config.toml
num_hidden_layers = 11
hidden_size = 256
num_attention_heads = 2
num_key_value_heads = 2
head_dim = 128
intermediate_size = 1024
vocab_size = 939
hidden_act = "squared_relu"
norm = "rmsnorm"
norm_place = "pre"
norm_eps = 1e-06
positions = "rope"
rope_theta = 1020.0
rope_fraction = 0.5
qk_norm = true
attn_scale = 0.13
bias = "none"
tie_word_embeddings = false
parallel_block = false
extras = ["gated attention", "exclusive self-attention", "value embeddings", "learned residual scales", "capped logits"]
init = "uniform"
init_std_qkv = 0.0253
init_std_o = 0.0
init_std_up = 0.0253
init_std_down = 0.0
optimizer = "adamw"
learning_rate = 0.00158
beta1 = 0.95
beta2 = 0.95
weight_decay = 0.059
lr_head = 0.00441
warmup_steps = 495
schedule = "wsd"
decay_fraction = 0.603
decay_shape = "linear"
final_lr_fraction = 0.0
batch_tokens = [16384, 32768]
max_seq_len = 1024
doc_mask = true
train_tokens = 147700000
max_steps = 6207
dataset = "wikipedia_en"
Each number is 500 + 50 x the weight over its row's rms, rounded and kept within 0 to 999. Layers, rows and columns count from 0. Numbers have three digits each. The size before them is the row's rms in percent of the matrix's.

# down: layer 3 MLP down (transposed), 1024x256, rms 0.109, rows 788-887, columns 0-63
# up: layer 3 MLP up, 1024x256, rms 0.116, rows 789-888, columns 0-63
down788 099:492583549520545491468562497514513461448572448514453535581509461460475548583505516517423419543494548435489469496535472464500495513442550563466513555534466529501489504545498605377438537494466488
up789 103:496522437449409415478497507429478381503472482531491560471513506506492514509517465472573524492497634474538462516518448447569452549491462462503456360426555363441483505436405446414495496550532537
down789 105:531597467562577494552537440513561491582539441560509520423511513486540379495570515548400491561481535594464522453541492535421486579386558481520450505518537593396462491488453521489523479526533484
up790 095:493571469476427548516501499488454421405498435585475458493528414529463493517459446531534495542585501498533526518489458529520440458493484627505502523587521437514447447465547404535388539432515522
down790 097:488470450448553613506514549492449547437525534496474544478404434508470554457490495510546508500510601461479610465403542461515585502553510399456448610406527509473476516424458568528568559520474606
up791 107:397532472441416463485582506554504450484509489509455540576593502555483444490468566452468512480564475555547532406536547506537552436478487438565517484453485431529539453494583527458416438385481592
down791 101:461448480453542482616499496512500467498499468480476542590519467455491474420487518470606560470626568511549575529538402446576573452492548470519460523401388442468495435532414520457543520544486520
up792 092:501502481468469561502464578511528492443512472567546488495538449536464472504519495452559465524420462538510548485507509518452443459471529505523535525507552464578448509495574503546494450540544493
down792 094:521542553421494409542525559462410436571473546451519457576609515491461486504527438470538480493509499458567594503481490405498472549549423492559455474359418520476477493455554477519501512580450555
up793 048:447408501494478505430566443549572506396545446503473558558465472555529413465507591473471493491603383448495468461580485479488463542509380522496376470466557472437470411527525452473433440483519577
down793 043:372539516498488522493566553530454432599501570465508481557523504492515547515534430557462464506454598537533580483469461550509484490525501527550468502475289485535466534460476518459523524492405504
up794 089:508470415434543523536508586446498528459605427529436495542421506519531401505473466500476425435437513534517553535660526473497513457440472553516522518484486503550524496526471533563501565501538460
down794 094:617480633420520417543496449529487594477441571460510487457382515410327548514537435485426655560594393533516533512587412499524446508474509452438462527484564534579433486467503535519545517469448509
up795 107:451515549522535525436531502505557467487490437610502498455504483580515370427477619390516526517563441531559519482541531518475488558516492467438431381451533489411445540470511422536440436513539518
down795 109:432504443587567489491526500542545555528551448507510385469396500498513501540562575538514535514493497508437465514485510506570578546523566550447456580507429496499608532396487508503584435463388522
up796 107:495552569465473608507446494512545454461515388480541500605517506548499425508381527497536452458475551507544524531585464456539499549417525551547412479494556486521529467557464475534501443539510550
down796 098:495507612497560479459467533427536598560503536442519591500437484467531518547573433473495489504483456492519476518478565428456492475465555474414556517509482512472556503505385543449527524514440610
up797 113:500450490535527536455470424499530455510478420509478469550462460492500529463474477513455533539594517539493445475539507390470532486450543485480484428464539403539465424483547428530404482555473544
down797 105:441502491591533468431515481409536456513565495504526507573526490495542487520499506519551557557489519519560433478514582532469529482469501457388425503571498512477428476458561465463495441479430499
up798 112:487538409434500560422517580523557510444486496538496519516472571522483414396523499497469467590495472531476532521534477538562423482505499532462471519513648443535528495451547399488471454437443490
down798 107:488543491440484537560595490413472608562561619527515478543541514523479509461539523410437474504519420501497504530461484558507436526498533506459516465425476356537500557428504481434516572508558522
up799 106:496514636426409488471492443496480466421567430484484584575484526504472407510465532497570463534467496557458536440610589472395395459517532514506457475566516561490496439473505496551475498478463503
down799 105:484577519538463531450466489527520571529519482498557580592541545483520505493544552509508487478452486506516464456525383539560601458466462568372471397462560589444538489505461506430472397488507553
up800 105:486503492492483491506540461584476509491513447505510478517505456498593567532488460513499475566448469468482443455553533516488401521459514585516470497501527525403490410477548558520438472474544519
down800 100:432500556433587457412472507525510474431571496542567505518579497492538433463482469439450464403454471427444462511481451480515432547589472504556499449489483503457494438536485498472553592538526511
up801 092:463460504395533462488528464507485496418525439486528565603509436525576544409455539476485534455423437481534554460565579447472499544572506484546508495599534434501529377577491540511527506539513577
down801 101:573494567520499460485417452456468574504371539467447500554411492389509544580523493564496564469505420558481461534532515497548453510488545441520534493467462508516492484497479504521477480498530523
up802 119:541449510482480470467532419504456619495508501538478496422411472539509515470512497462472480516504491443583503533536540421483404433501526532491481421495613484478542422485454489491462444552488577
down802 104:464553547490516566509529529508496575545470455598489502498520520480520498516530483491541427487475411515489480523384426584488533535443483450553522497474448403486519538504506519576447504491395455
up803 116:436501528474484495492544471471470454448484498555518504513529457541418430476486571462480510518557486485494635519564476392475441482494430567538487389553583366490495547529509527536541444536452561
down803 108:518485557464453548537465588481468487492442503415487449459458497443471482476476453567539494479537540522508518431516476541564547533409511544467494504429506577351501425516428589547402482473545499
up804 106:444464518458441472480613396526460460488578551470486560581466556544593496478484464462532542539488450469528585521554445496531616531497511536470470515559511484618566564471403441469504456475521517
down804 106:576432539437573423570461419548522494510509575491563546550534561441409497519459485458581499507563426500532595490531584442506532486466525485484563471466506441567455589582517470540470526565523466
up805 095:478511490360441533477454520494475509411541549459493468542519526511551495478475560460607413488589543450495488538562584419499518494451537440515514509513568488536627444405515438549481458613512505
down805 098:560550482508509437488558453461571502446456545465516439568473466471484549499477532545631514573541538454458585445524466541603543479447533432571565498553419517497473551498606531478477466448600581
up806 100:512515678502452499469397466494523445428491508577516442570482439516442528529473398551482439493523478444480472468500491430364491494387397513519475543545511472475507517500515517505438436546460551
down806 099:546502467485533633480472523512510513472508489478476459577455453510510488546445513487506558562566553567450476544524528542533446442638488478444528559467400456466485598465561529431509565482482505
up807 110:487558531461442510478481535549475494476480348506409501524453481529568535516527511409476449591448524485598508492563596519468509417382483502407496503413521485496418450565530535548499480433566516
down807 108:509550542484464472443519476532337523504448561507539541482515413505521499560489454508527502520505522510497518534524489498561506543527534473523553553577419482514570557576541538507589542505573537
up808 118:402537566499433531464535412557588504468639456553510456506459457565527475435479589464496518502483466533572611493553503491530501482553428520507489574561568546510488442542464429508508501586454541
down808 110:538457520524479503437461599452491390462525519512469533486476490487553552524496492455553491519557482526587408566509417563516517503500494537491453544460538616468572493407470574613527575433499502
up809 097:445449471517517485474562531484516512427471518528508500553572534561488514473409418442471557508451510566477496477478554511557577510547417450564500444507536454513505447419518462529527582464481591
down809 099:513419502537459487457470493498519544501417541497503491390499525416502480520454470474493501508495527540424446489437467476431443508530565528510477461525506485411554473462528518549463558491483443
up810 034:497469515463475484447514413530506491357620412570402522486474471587468442422480517415484484472509510417496433487595555527394498442491415524540451531473539495513454403478532453434436528550571550
down810 024:308522500472512572507492454454482516450554499496400530517470486529518513429440510394488400437452451496513563517445520534462569564551525438419498529502415452528494440515501581545517593405519523
up811 092:427562575524450549498517491475554455473516548509503570544440512529505459440412489511440557401460482596430474514513529465476567508397498524446480541501514500563381568481444464449518400456599458
down811 095:498394451480453436498529466453526457463591525460602461511511495392517549484541487534495555530540529580540420581527610485481546530546495470479471502480556570600502536429475440492455549516508418
up812 106:421559557423508520494541484553586557442490449556358500558489541523536543429460579449537417487486505485501524499520487570526521527461472532587493557516457507454411401592385545526516572481496492
down812 104:528471432508468427431519537463482408470607518564551447579479415578514471573532548473553562520563488494429506495505562576535589489540458589588500420492424421519542512449537525478457415460499508
up813 101:549541523437511579487507411504485461499532371479416548494485520541562479411523600482458536481545442578538452566516475500472483475506476469490485520490553515541439496580433466548496486477503581
down813 104:464475484507497448538449433493487516550528483421567505523464508399515533539520552529383596487508530445519502535564513514535525509520506459529614524558609493508497528516544596404509442465531536
up814 115:461558483404586557493474408587523451528512542516442593449489513498484442414460585410451475519558455558539498557548412592513504502461439506504462443485610530515455502443570468517528566386510546
down814 118:493615483442499554521536465477495474503530491591487541598501434506394486545519524466489458389639558542526451613579444508515574477536502493526508407549539552538516513538451563502461498454432550
up815 103:469563512437515480490500509520583430429503496532490515518553477506487478464540617464566400399625505470468493477525449463496429486474472510501566490504578498547501426459489459558481543500556444
down815 103:561516450505411514591528477468587399511498572541512462479538459467450480516546446500515480475536553512396513432504409491488542518519476488485505532529535532444519509494464556462491450449600610
up816 104:473457581519525578478586567665421574476496394638532453519562461514471510486529487500518456525425437461500553406557542510604521493541422479544444413515466426439478469535510474511452525533518564
down816 101:450516482515484427583406414491510458528463498426463377484501539529463461495469456537527476475569508513574512545420428475485535504545542446476545460495578469504413518565522522418548458537534528
up817 111:488498576444571505511615544625458523467580478600539612522490466554544480482518506360553438562469457484563454455546578462542473396486447542482493474514528497560487494480495490501506500527582527
down817 109:464569478435527568559498465542446477364569566573456399550514528501361523546494481589461446487542519427535437538586514622555442551586479534576523432456424518381517487493465429553507508491568589
up818 086:401488414584530537380449498493571532398492462497402454503413465548469423411512426476479628454557539390466456535581541422498498527481528525424504549505559413502511411441515562524508561485396532
down818 090:404486626490546508498473428520475529570522603489591545464502512546475527455489510372508474620438511498593464563491638533536528430569444535513535387534485518583490491473509448479553517501633479
up819 093:526466430458520461512495421505569430487464512589458547505565487520531496491449590481473422476505460554508591476517506514563452545532502493520479520445481464456534531521601523530458394470583506
down819 095:601449563516510518475568480554522551522503437490492485457436526445460508409507544465517541585479528462433483469453507410492558490544591600534395529508539606492532518502472632526483551588494313
up820 108:469502563482462476427518524589488502481564431561502459573530580502543384485450515406570469600480546481563501449496461538528457469502431505551451360435584522424534415540519551444467511540505577
down820 105:504478431554535526419490533510526549510425506608450391498495514514536473474562461485529491469508498498425383544576471471408557579495515517443620505532509438493449491550471431554481413524478599
up821 106:488372473493492506482459511492572459495492461562398568452499416485531537482480560513550595538542540506537504488500469517435441477447484463492494514499502437426420539487538472457501512428468600
down821 105:485518535499515495573571579511388488525515521505510512428466554359457544512541437543473468462446514485443484574520498581490459452525511575499476449543470506506547547498454418415539528540568522
up822 097:540392531439432449506575432563589479450586466554552521458518440500541544515474581529423550531496550549538474430577430463448534484506497426491495392472596528487515543561595496564550512497412609
down822 106:524512415510597438476628450536566474506487437462581446547514491467472478534571488619413512444468501494528521474507464622473529522497576624532459449470467425558451457488508516479535509519485556
up823 102:470474469406439539463539483520484457475483427543438530480433487510483545463580568464429556434456534520521433571486652512468517573514468527601513551432469483466431518511440570489517584536431487
down823 102:523437575446531519556482406426448495530460533479406472473426576477454560549577432504558530458515468526507419494418509540508442500531499577513597558481494478441480459511438472540466539538431575
up824 107:523402488484472507509594411536522479454532520536475557445443530557493508470455468528610557505453578481581464435534520416544524504451509335538472523480479475538479529458462483470496524545565497
down824 107:548494467537456452447475516430510503546437482551534416483457582442491478424502551511600467552532545474443447466487524452403466499443662475505521461510549527554553545496612535511478467525539457
up825 111:538392432541460575493477508522527581428499537541396496496450468481536518417481552532606484532509589493446504506541567455569512543545478511475498532529516471577565483474442470464400517554603517
down825 109:489469538487532485427334413536551606491524525497503483470433555524516420466511483488461517577537386462489505432541461484484499515563495488519468466472550489431434490439574485518506482501458455
up826 094:449581541424465653486484588482499467444522517508479454496531489576478477484485607506574539530577550556440407508509507550449554585425556503485503464472640431559460520545508521475490544527471555
down826 097:510503504412548465502466537534412480529457478443469596480433496507459521438519467527572442571478475523489641419402495521582480567558462437550487553380439509425459557394406535480569532505502436
up827 103:465509581407464538432475500527598526473586551504514451524546468514529426500461500343431546531612476526473507523508421441489502449519512580587489505454564494522484417469465366484541483420490531
down827 103:486513493421491538539538552451535512539442519558489509515468570507568496473616435495445434642464492628476513480474447529452447407477510428489529544470615464438511447540572515483471438455509565
up828 106:512540462570531584475510557471563393464480425522478565434499493499432397453492510446485484400619499549546508565555438508464456534434515573539494370566540462541466515471586418433462460522512498
down828 107:581575472492538492542476502435530398558487482444542505480524507467491434437517443468571472533516549572433561457525524567485534445498502576527583553498524549447476493461486531410460502511353461
up829 102:491589594429446536467522487515582456427551483520454504497565466566466454499455525498562519498534555516521491480533452539524546568429480478520431559416494524436402351492590406497531559411556599
down829 103:561557506494464514500524435440455484514515535471496430479484436580500436570448482492516576535458566573507540417565445471519428448530477507404509563433526463527455492529559481493483431392523434
up830 107:534452547447371522462455483501427545474522522481496512535487459586497543486449483482440504605583548442574490581541506557465468559632441607536493462462525467470528408516455420508406447505559539
down830 105:420440513531519569454490372464523569499480461410531480557452493551503506481584532521477475508498440558421447595619529443507598486478531481451535466460544525531556423511527481518510454579467450
up831 098:489541500419508527492564498506459519498531433653460521594481439506493480401420442459563470534494552448457562490521488496544465444506448458453385502475571512539476453518454471538425509470488502
down831 101:459487486588513496586508514294521454539445509536453588611513486506507467439512547518472505539510527540572539476492470583567461497457437569550474567587437485409460464523481468603614513466531473
up832 104:500461570406443474447519445495470402467512420515478537552460555514517450491499475445520507490543522505450480529520454447503509458473441403491488492471470411549492503495489565425515430454429465
down832 103:529556511506573480482541459497520572571571522481450522526393472493501478433537447515471540570514567543337466540442505430466375451512496551473494498519545538520465519560405478476541548474463426
up833 100:517538556396442506465491461519559557527534485492472493560497452570486540453548569545448511499391441472560491502584488477458546494453528579466544467420551542392438422444533571553482511582529530
down833 102:484516555518522539438377541443503527544498601500347411435520535491539471448559529390595363549542505570565525463415578506449494455495572486469486445538588525406609513458442573481453513559427503
up834 093:443452420461526448491507510488468429474598605551493423507704498518494539442528519495533438423571487388559426459513500461497554410455440445498527440444543509442519416456532485449602419484548501
down834 095:538463571456485431551501505393477478515439497493454488486431475398455505484580430535512515456501481539561564443374555489538469569484415512543465399456478541415522418540524444487541514486533443
up835 105:498454473540551632435479517524517521472500568599453574494468443555577521467507489491446479528464517540518525517544525421574458395490507451523475514461438408476487535539432446450450520467453560
down835 103:480442505566563500546594458578481419512500503524537490481507448470518521481573450550483478469518565570541498541480535494453428393483525465479473510473467469528444518611416468445525499515529526
up836 110:488548542510511524428546533489498480454535457479478490450461494493525516461543455448523479545540524378557467497526584559515534485555449458509505463549514510566478430457364371519509453444532521
down836 105:462547507528501473516497514473456457450482539473593590450476540421474465526426535499565525551473427448561613547479458513508561479539462524522425460616451522425429500466606496468473486465517469
up837 094:405477527557433495429533527516517529494512469569480524524524488555534489481481456522479468577531462378533501484536510508428534434504521462498391494483513477428492475511564530505568447549479499
down837 096:535609489495422518545570510479523498547425593521465571497499628460433453470457578406537446552654486464595504473542472511591522468490513436503548584537501457515573531616498504528434542480498522
up838 094:463485522516506439521530520543538488529598484503463499538558482496494538446490530477509523477528476511531538537595390530436428582457486452540389465435514517431471421430591448475510529436529545
down838 098:515541499562464500450448424493530467532613509456501530507552553501528487509482517505555513435519584536493466529523435544506557487528512523435592509422512621483476555488589505496451383545483408
up839 101:476490511438578512470555525517467450494511382555473480543478529502492560474425596455541487508556499529552491495512455574563460552530511495530495456352440472485477513413468535372385519554518514
down839 099:580542455533548521562498510500493384487526541476470500587563516489454515535573460540515550507486560455551555421513502485521533524488494490503483527507576550554469490454467491574501547481575443
up840 099:471486566435474484501434422543485521486560471492465631463441554540515517467435511531483573492591468439478424543545548484544482572401449443464513462536488518451427524500494510603457590526458508
down840 095:571547494523514516495488432448617585506519494508491540535511465543504595509510543466490517437559541462532410525499593467495494580541539407413565392493443608498461561475476518465530497407461482
up841 096:489423482573552507524480488593507492484559514501484423487567432554481507495502454462475488498469466621582431556548529569570460442565408498447454524529522548514518452560481432453516526555581611
down841 098:474493545457546513483492505500487510498501466443484455575510519466484513509470509498500421522558474631601482514524450573599589529581397409413476480517449504611484448413478473585489523490511483
up842 099:498442410450480507529468495491481521529499491445516511470534320565494460485517507538465538528497534563560502437561515470533524457478459542532482517577522526552537442507475507499466424442481589
down842 102:518484486503447462462509517502573429548401420493516470444510525549494489500530546481515484437488438504422530435450451619510559473522588526552457459390499452402481477531548535463516363457518507
up843 098:500479471428465446497568511598500493418476521623574456463459466519502441403477618485544533602501494606470606504555459510521431529451467379476349446522565528479516461452465482511529476424579548
down843 098:453580500480591572547528535500517532474536570465497454611503485489477356530553510496491420469508527512492538480623502483419493446568466585461403466504550482424499494537503527538461511494542467
up844 096:513529463449452538464515518582593545482536474487516490457554489505508551450464499513547498479448516395504525418489503551568606596539488525538446456520427483421390477425435508420471531535416517
down844 097:500409478396531506504541518488532482497528530592507480525437486489479431483512450493554537527530507489481581459464521471470539521546486495516502472506552466467499531487602505539570634551521488
up845 106:467490547475479509497532449503534443408532513523510474522448506578437390501508466465517481509579411373495572558527504458485582551586375606582478424628435519565454464466475469576451530507415494
down845 103:497468557416418517471584543495607552551477446511520592498505560446549487439494541469466494484470511440447516402471488525502488450504436385540457507612546504595418441507555478540493497497516444
up846 085:486454484482482487395573460563448482500553582564503508508525458516493464445538476532565583489545507596487515534523499437515462509502495494462470535493477526442560495586447540602544441433498482
down846 090:522559484456611467579465564411475501453483534537470464524488537472486494483468433485415459425490517469494438484404415501465547518555595375508544474509561482495434503520497484469465482528527483
up847 094:467519507418562564470517413496492503511569427458518490475486509513538469471515482462488578501530467450432468456549429437396466522447501451447457425406553516529545490495505413501552389401506518
down847 101:520470494505615557479476539403400458586496474551492523499486630563549509452520486471581467539488421503495467490425588453543386491450510513514566558401519513595524401541576552546444472456514490
up848 091:454451508505441539530594465523518438492555522480448551552503499535587553439461510508567481480468410411430504480505523449428609490478457504518491485472500469545526497509501546457478425505459482
down848 098:493473504406556499478416515438422452465503531461503530495472557439477463453485511451541539492454508607564502454488518462538534454527426473497564571558462486530465517510445433618527497495447489
up849 092:489486559424393571494478468461450444503512534496349595512512513562491508432493467472466487466601480514528471541477559506456509478440505453496483490425488537578465562428576454483487519464554479
down849 093:458507546551527532506615594469474514586534495545505468497555503501408564512488540577540591499447611502633525435531416462583504547488506498500486437540539468465493578460533482486538548505572446
up850 090:496389450535440474403520450493473370436534489560550515540501400516471522405391528441519516469438447341588494427522519513555455528544509503464499467483487463479485513467488533514514530588482474
down850 092:442541531505526528484489462403483521517484523403479563473514507478524441424494540434548457439472437457595480585477508580563451473624524449424620459520469506508571451544480554476542470546525469
up851 099:522579477486470476484552486654485427461505537520504483542584528505521553547474518504481525536479579474565516467516541518536464519549421551454439518400472524449448431524510463547464467543539555
down851 100:514458507514485540488512537482429433451456560459493426456436512479510524406533622526507448507480554433453463492473529408523449531504471443508491484473511485433484497469588449525493474489482586
up852 107:474546511362531576510523391505453448508519526489457587610512443556473390484451525436451488503579542461507479422558457523504487582500518496539476467544519422540522455526477397509500490455603516
down852 103:459551452527382506481515570491606478450512528473510545490518449505531549581530505445476461482461590458511552539500570567535405538449550528483593496476541499466474539494485502351614547530559399
up853 101:470516476499576510496540496508476458509491476494568541492450474516446533474465468457427489498478430465615489440537457489516439373445436467457521458538567450453502570446463587472565458486440517
down853 103:531507546385491506422462504529533475518487467490532530504472501492473508432565468551531512504530560635457449413457551463423473476460441418512537504604525455606559414475521514393518573463577535
up854 095:444431508392452554484529531530554485500399484557425448557488488518470520419481473412534497510481462530463622514525487434454490527383540482476468383516542409423543561470469523572416444522497511
down854 098:515430462526519499434471463559435462617476597412532561388514493443535494511465581575527492430457485571417459454575519561448556469500543555437541534516453521514405499473442445554509516521470451
up855 110:488556471403481448509513498479510478461566529581512484610467433500482462523459512488594507455450452454551505465545522444479428410487477499499490596563594513463554409479439510549508451505607576
down855 110:497589532464551564433489500496483490500509579577503548482398521531496576444512469453474500478452516562471370488551523520427469466547497516422561533458459458522460564533467517480522368503468536
up856 110:488447432483512463459513504499567529493531557557524457531481545532551500467509519476568477560465471557453556526575463448433527506528541481487418501509492494493474497450654529510506462548511517
down856 109:528510520386478441476519468436429553511629608535525532526510484520534513474478508489539598603459488426483561561520507583521536514609524481551496501460423477553511485567496531486540491568358446
up857 094:545518454464562576494556517473476439437490309531487499477390528587526488462411462477508540464479541523580495546511566529549552532427518404514481445424480485458509566469553386481530455448510518
down857 097:474441517572481530478477561505525480519447476497450486442505492575494435495583456545480468428438553512481482547485520535429546449440546522504525448504557531591577567493516493517498443553519435
up858 101:495524582490500443463546425572475507467504552481479532564497537522504405474446459494480522458564417549530527473542390463628475558524448486517482385505450439554494406427521491537438412414531497
down858 101:412466450598515497547482432450534484511539490494509454477465447450456477519554457520444579479608511506416503594562486560426504514560524606513559516596423478548498476478463549536474522468469483
up859 099:491501539439535487500493522526582524402481459524470490545458461551414438428484464546520476495550437581451467477521452501499558451475530445517472561490535500544501522370445415437527477539477488
down859 100:479471516536463484489511569499534522523545491526596473458419581423492443464514521494550465405534582394436540570425436448486483515493556499467468558537455487542443406461562536506536516589484496
up860 116:411557573425565487455641478545556522427560409515467598558504435511541460501484546456483497401406576511489437463520573551445593423574505458557480495557486506500431442479503505487571570488417526
down860 112:543460517644536526483523448436556479450574568497493584542422506478496418518546469491520517517549458472444524456505520504425486471522434454513548470442524520507518561435448565414529484486481498
up861 106:451473546588541497444565536523520482486491514516432581547512542543510569444508500507482535544420464526491476465491490572554499420552477413434416605399599566517366474492511541500513534479453486
down861 105:485553557559527514520579575488514530461468477462478462533477529548521504475500510456537492557515514518583497456413530555511554575414522529450509454555490509531511502523532472467485480479490432
up862 098:534567484493494493486499543568522487443494531597507419480487467469500542486535498460463530484595539585611500489519543441465433518531528592408460513494578505451425492499418440530508525544623510
down862 097:458481575395509557482502532513502439503508546527510589514439624439478492452466496462600551519510501461511446480464437505440435573487543405558489464456439452484424574379511518555515529547430581
up863 093:487492470397461481512518419528466500461491483643488539493567565550567477464452539479542438481417388552512481487533565473475427530567457370453482511583485489491342468519563405478494578561511490
down863 095:519465534499561494540548454506479530480558515429485490607405429473430490487571515492526590564545551506544518489428486452440379495595543486555567453550412437478470501401483547495519555578549510
up864 093:480592582512490550472520490459506433432482451509404495527481454544466546457514440483453482508563523415520540556494512420554451478536360569539466471506441467548519459457477509544501574498534561
down864 093:443498499501578521548518573540492486538579586548535509561354514489475510473541465433533471501455560598431534441414544507497547439587479426558460490421447507531457493502502581474577475504479518
up865 100:492519461443412509479529528531512418442513465506459602516474504509554553424498587459574461431497379501480493508528482491546562513502506477473472497478538529498486432415459436450467515567498516
down865 098:539550542515481565422507443532535491487523554496545459528508515521485465449547509494510505506567617521439566466481497486424548466548537579501504516515512544494517460365527522528498521541348480
up866 100:440488502503516517433533444551491453496565410602485562548534515505572433456455452473529445520419541535480482419532500505517524433532463394537510463430426485563476434478483555440422531454491448
down866 100:563465439587518489545540477493544439484498534584590513449446473523426502556598484556378557400500470492478516493531496461485492508494585550515520506397514505563378499480538409548484577558583480
up867 086:482509501438490437553570510564541508497568527500566534511513360524401484521457536481532475500455517503539508486584537430507455521546486460476471493527461486512566398462492460502528459484500594
down867 089:466541536616497573401567493517483537568483463400506567515549539414531414536515526481521438495535498488498473573483512510611472499545558486366520524510456407497560480592526513552557514502560516
up868 096:515481550494406459497526422586462539433539472519552447425467476521482565442467489490611483541479502534603535554567544462536494493497416490491536530505480523526530478500420540503476481505643504
down868 100:509514484489432568495460590505545545506611517481515595537512577508488464504525540549544536474629514514518505474547540547412548550469499510402465597460372523455539481485519529535478456498551464
up869 118:478508505493521508456485447532474480462504510540447537613535484552406505500455425409470457529510478511530511477561541482528440463552534479483485388563659475614496463519446536533409550600401587
down869 112:489461472520449535552454520479495489621446545422375551504493534559476525537562438447466391546491508635399513500617470506402445532525581543445573457386488483557540461514544560510461550552466474
up870 103:471520503371569493481486499530539502502549553598427486486500505488536423479530615469626457492505516445506443521551561571486487444446529550503448546504554526484488353429520515519538492626434475
down870 102:588638552516490457503483479535454495513548604441484509457554465563474498631478502566430551391383516581510515421581386480607513489504458537540544469509492479581447414549519499479506461492544563
up871 098:455555484517442536439518493464584536459544477541574560520505548540484506482462437566507511504444394429485493523539481450514483502457485452519520527423533578432474475508494570492539503475419486
down871 101:433508527466442456502473492538481482423503450542510511553498421479487510506526441484503523522612527438467453541425566499524419485521509606463514490582471485453526371589440407478481490565474393
up872 106:475490433429478555516522498520571455482528506603536484515520517491488383439483537454581526459500463553511453564580464488483539466435485462412466463482534562544510494475524496472550427461555477
down872 109:569566486468507519520531500475438497401485548471586507496443533559475516521531450538504596580445452497632573530504459529536536583423474474621460513488509428446578538561571520571559460477511572
up873 099:516492552497367451497537499540578442494466541500439446498471444500461557485414569527543439522623464460460501432552507375477515568448458526452414537455420454461487434445534464562417464562513508
down873 100:602465495529439466552443393512467512475480461461554592505470433448446515574422480492428468502501570452471509542569484570447525533590444469501485581453421508446495496461413562505425573618544411
up874 105:478547511570420524448538537592500522516495565506535425559546492559497458480459420493562495488472394539460546443541516521505549479451527438445437482458530392559575556551603524547425386525436523
down874 104:465480504412498471572474474534542482527518518500478466511444543515483464452398584552541464524549526524420489510582509415461532534522485518472524588516551449551453454515504444471557450570599579
up875 095:432564420514451510533504462501560411452520529552447464517455479522549614470488549541620422508475467550559507580494501423502538492433463435515515488465516377346456427514565484461536501567537513
down875 097:473459565444447463513554480441517530541533578583533528587468506471458531496520431502460525561556469541468499593546499534497420496473451498521457534513533524509442542506512459575466438561547511
up876 117:516514496476472508514553556567490573474489452473398468549485396524440455489429604453553505529518473512484545385563528496458512505469532509484488385451582480496440412520514422570462454445516605
down876 115:478524493510504542523519456574539527574505608473538504482485415535502447546499476510485478541521559448487532510620433600473432434530528478498481485480531462497568519378562516439495455440486555
up877 101:448466495524335466461571443583566559509569542531442528570587513546438412466518534507550468495457502443500498505598471432536508538448477512550447506461460517471545447492498573498436503521439612
down877 101:493449594575530580477464472434480507488510542456407577510461622497464502408555567421559451538486531548490472562530422444418469500509583527505467580422553475489560590559490533408510402475397577
up878 104:510487567462465465392492506508514515547503367472408496541530563539487479519488476489437519528572561500459476413489454529466536417494468414504501519389477522524490525437555463512452427482621541
down878 102:511495488549516550452402498395481535604451505451519542451509583517503489484563542450526491500591526606464392568445484404508540430475554536576610542474522538536512439539532567537458455525479562
up879 105:448497490435469531454507422522558491439554524523487591467510454517412466494389608394586503485490516390553501449648486520510495491529362495467434425565505530480504443531434443419505394529540513
down879 107:504476577527564455429566449584483478584366480499580572523443419471484610559567550470554485439526486496625537462559439534441536553458496562455588529516547514505512482499596456499501515496504502
up880 101:484559517501490569487526533476499404476503437466472504549552426521439398494484643450572538432598463488451475542547449554516549511456465478476444435521580500597553518462475490576460410467488488
down880 100:495433457455526568503534464482604505539493522555533589585453509499497441394579504525595500514526459501556497534452511430557483445488461429491436523502441411528439526449450491498550558497549550
up881 101:532414508391483487502507408564500499470486416564434456516462541541499443477509594452573522517425505494538589419515592440529547415456468550469525439542522584472425514530454558424428547532483444
down881 102:520521495519545479476454510500571519426452437475493539509501531440547430460481529493483497513596472404448533397477402526614498570535564445535425551508550510474505467400425489504504480382512494
up882 094:520494458437416493513561475559522372508462420554516483478448538510485390529442424513499540582455468512484482529546455430471474413438504504415475373533516467481580510473500416497415490447409519
down882 097:574482519459472500410565566528571530447561529469480533540508419467527457536446479506503507548529596506480378484436463569518596504570451518490440522561365522487546482436391561424554527435485472
up883 089:526525507552382487529485523520413517411465485513432421569469495514406453494511493566481511506568438459462448522511513499512483502547508590537502516495453515592443431555461446492432482518581473
down883 091:421523553392565509509594506515470474518551558450465560598552464512489482507584505499479597520523497530527551514500531516506533477582482504496453550438448521495468550445441541530525487585411440
up884 097:443578546462469517509503473534632493416435434497541507454509492521500515455527576472477526415396517482510457512566563447549534614480501486481480558526514496507478426465368599493518499550465518
down884 100:533502472567531581472485550477545571470545436548475476528457533498515385391624438495535539511628563537524443518539484501544519452440516524424527507476595533524490516451507470488491464534440440
up885 103:476421494564546519466500366502559505415605502504424494570509393541569445457477497503490477456580447542520553453527506472510577530466496488501510462490532538539522426558516454469467520432594522
down885 103:491639521507539455549614474533558501455539504477515505465507432455489486454563531478504428460520439453558495497534494511417503505495576518608525500440520495355497436473546626470488459493476536
up886 098:495547505531522579525487498495530508437508506498520557497517502554441482468488473493389589545545508492563474515500446582541489486460502507495490552401570520470433472471421469513566502430422502
down886 098:459429528504508573386497431487525527521515441495510508546515494438546543521467534497560504496456537479478499468421526455617496565483578534402568541499516530564518452558425503547496462505459487
up887 108:490483500545495477416491443603422554459550526481462493509478441519463573491571447442550424575524537552502513518514500484547456468456417541493428556471476556397535421553620417514461519461496506
down887 104:458538559606497479500565472562478496559481501493498582591469531545479504406549488524577502486443543446506442471422493550541497533530448517518470531486421472383536535460460478563431517575515596
up888 038:415479492428398539401557447609491479361549396574392488545458499628513484392457476429476501490512422454549507542546541451453459526514404494459423451378473496523443452506528471510438515460515635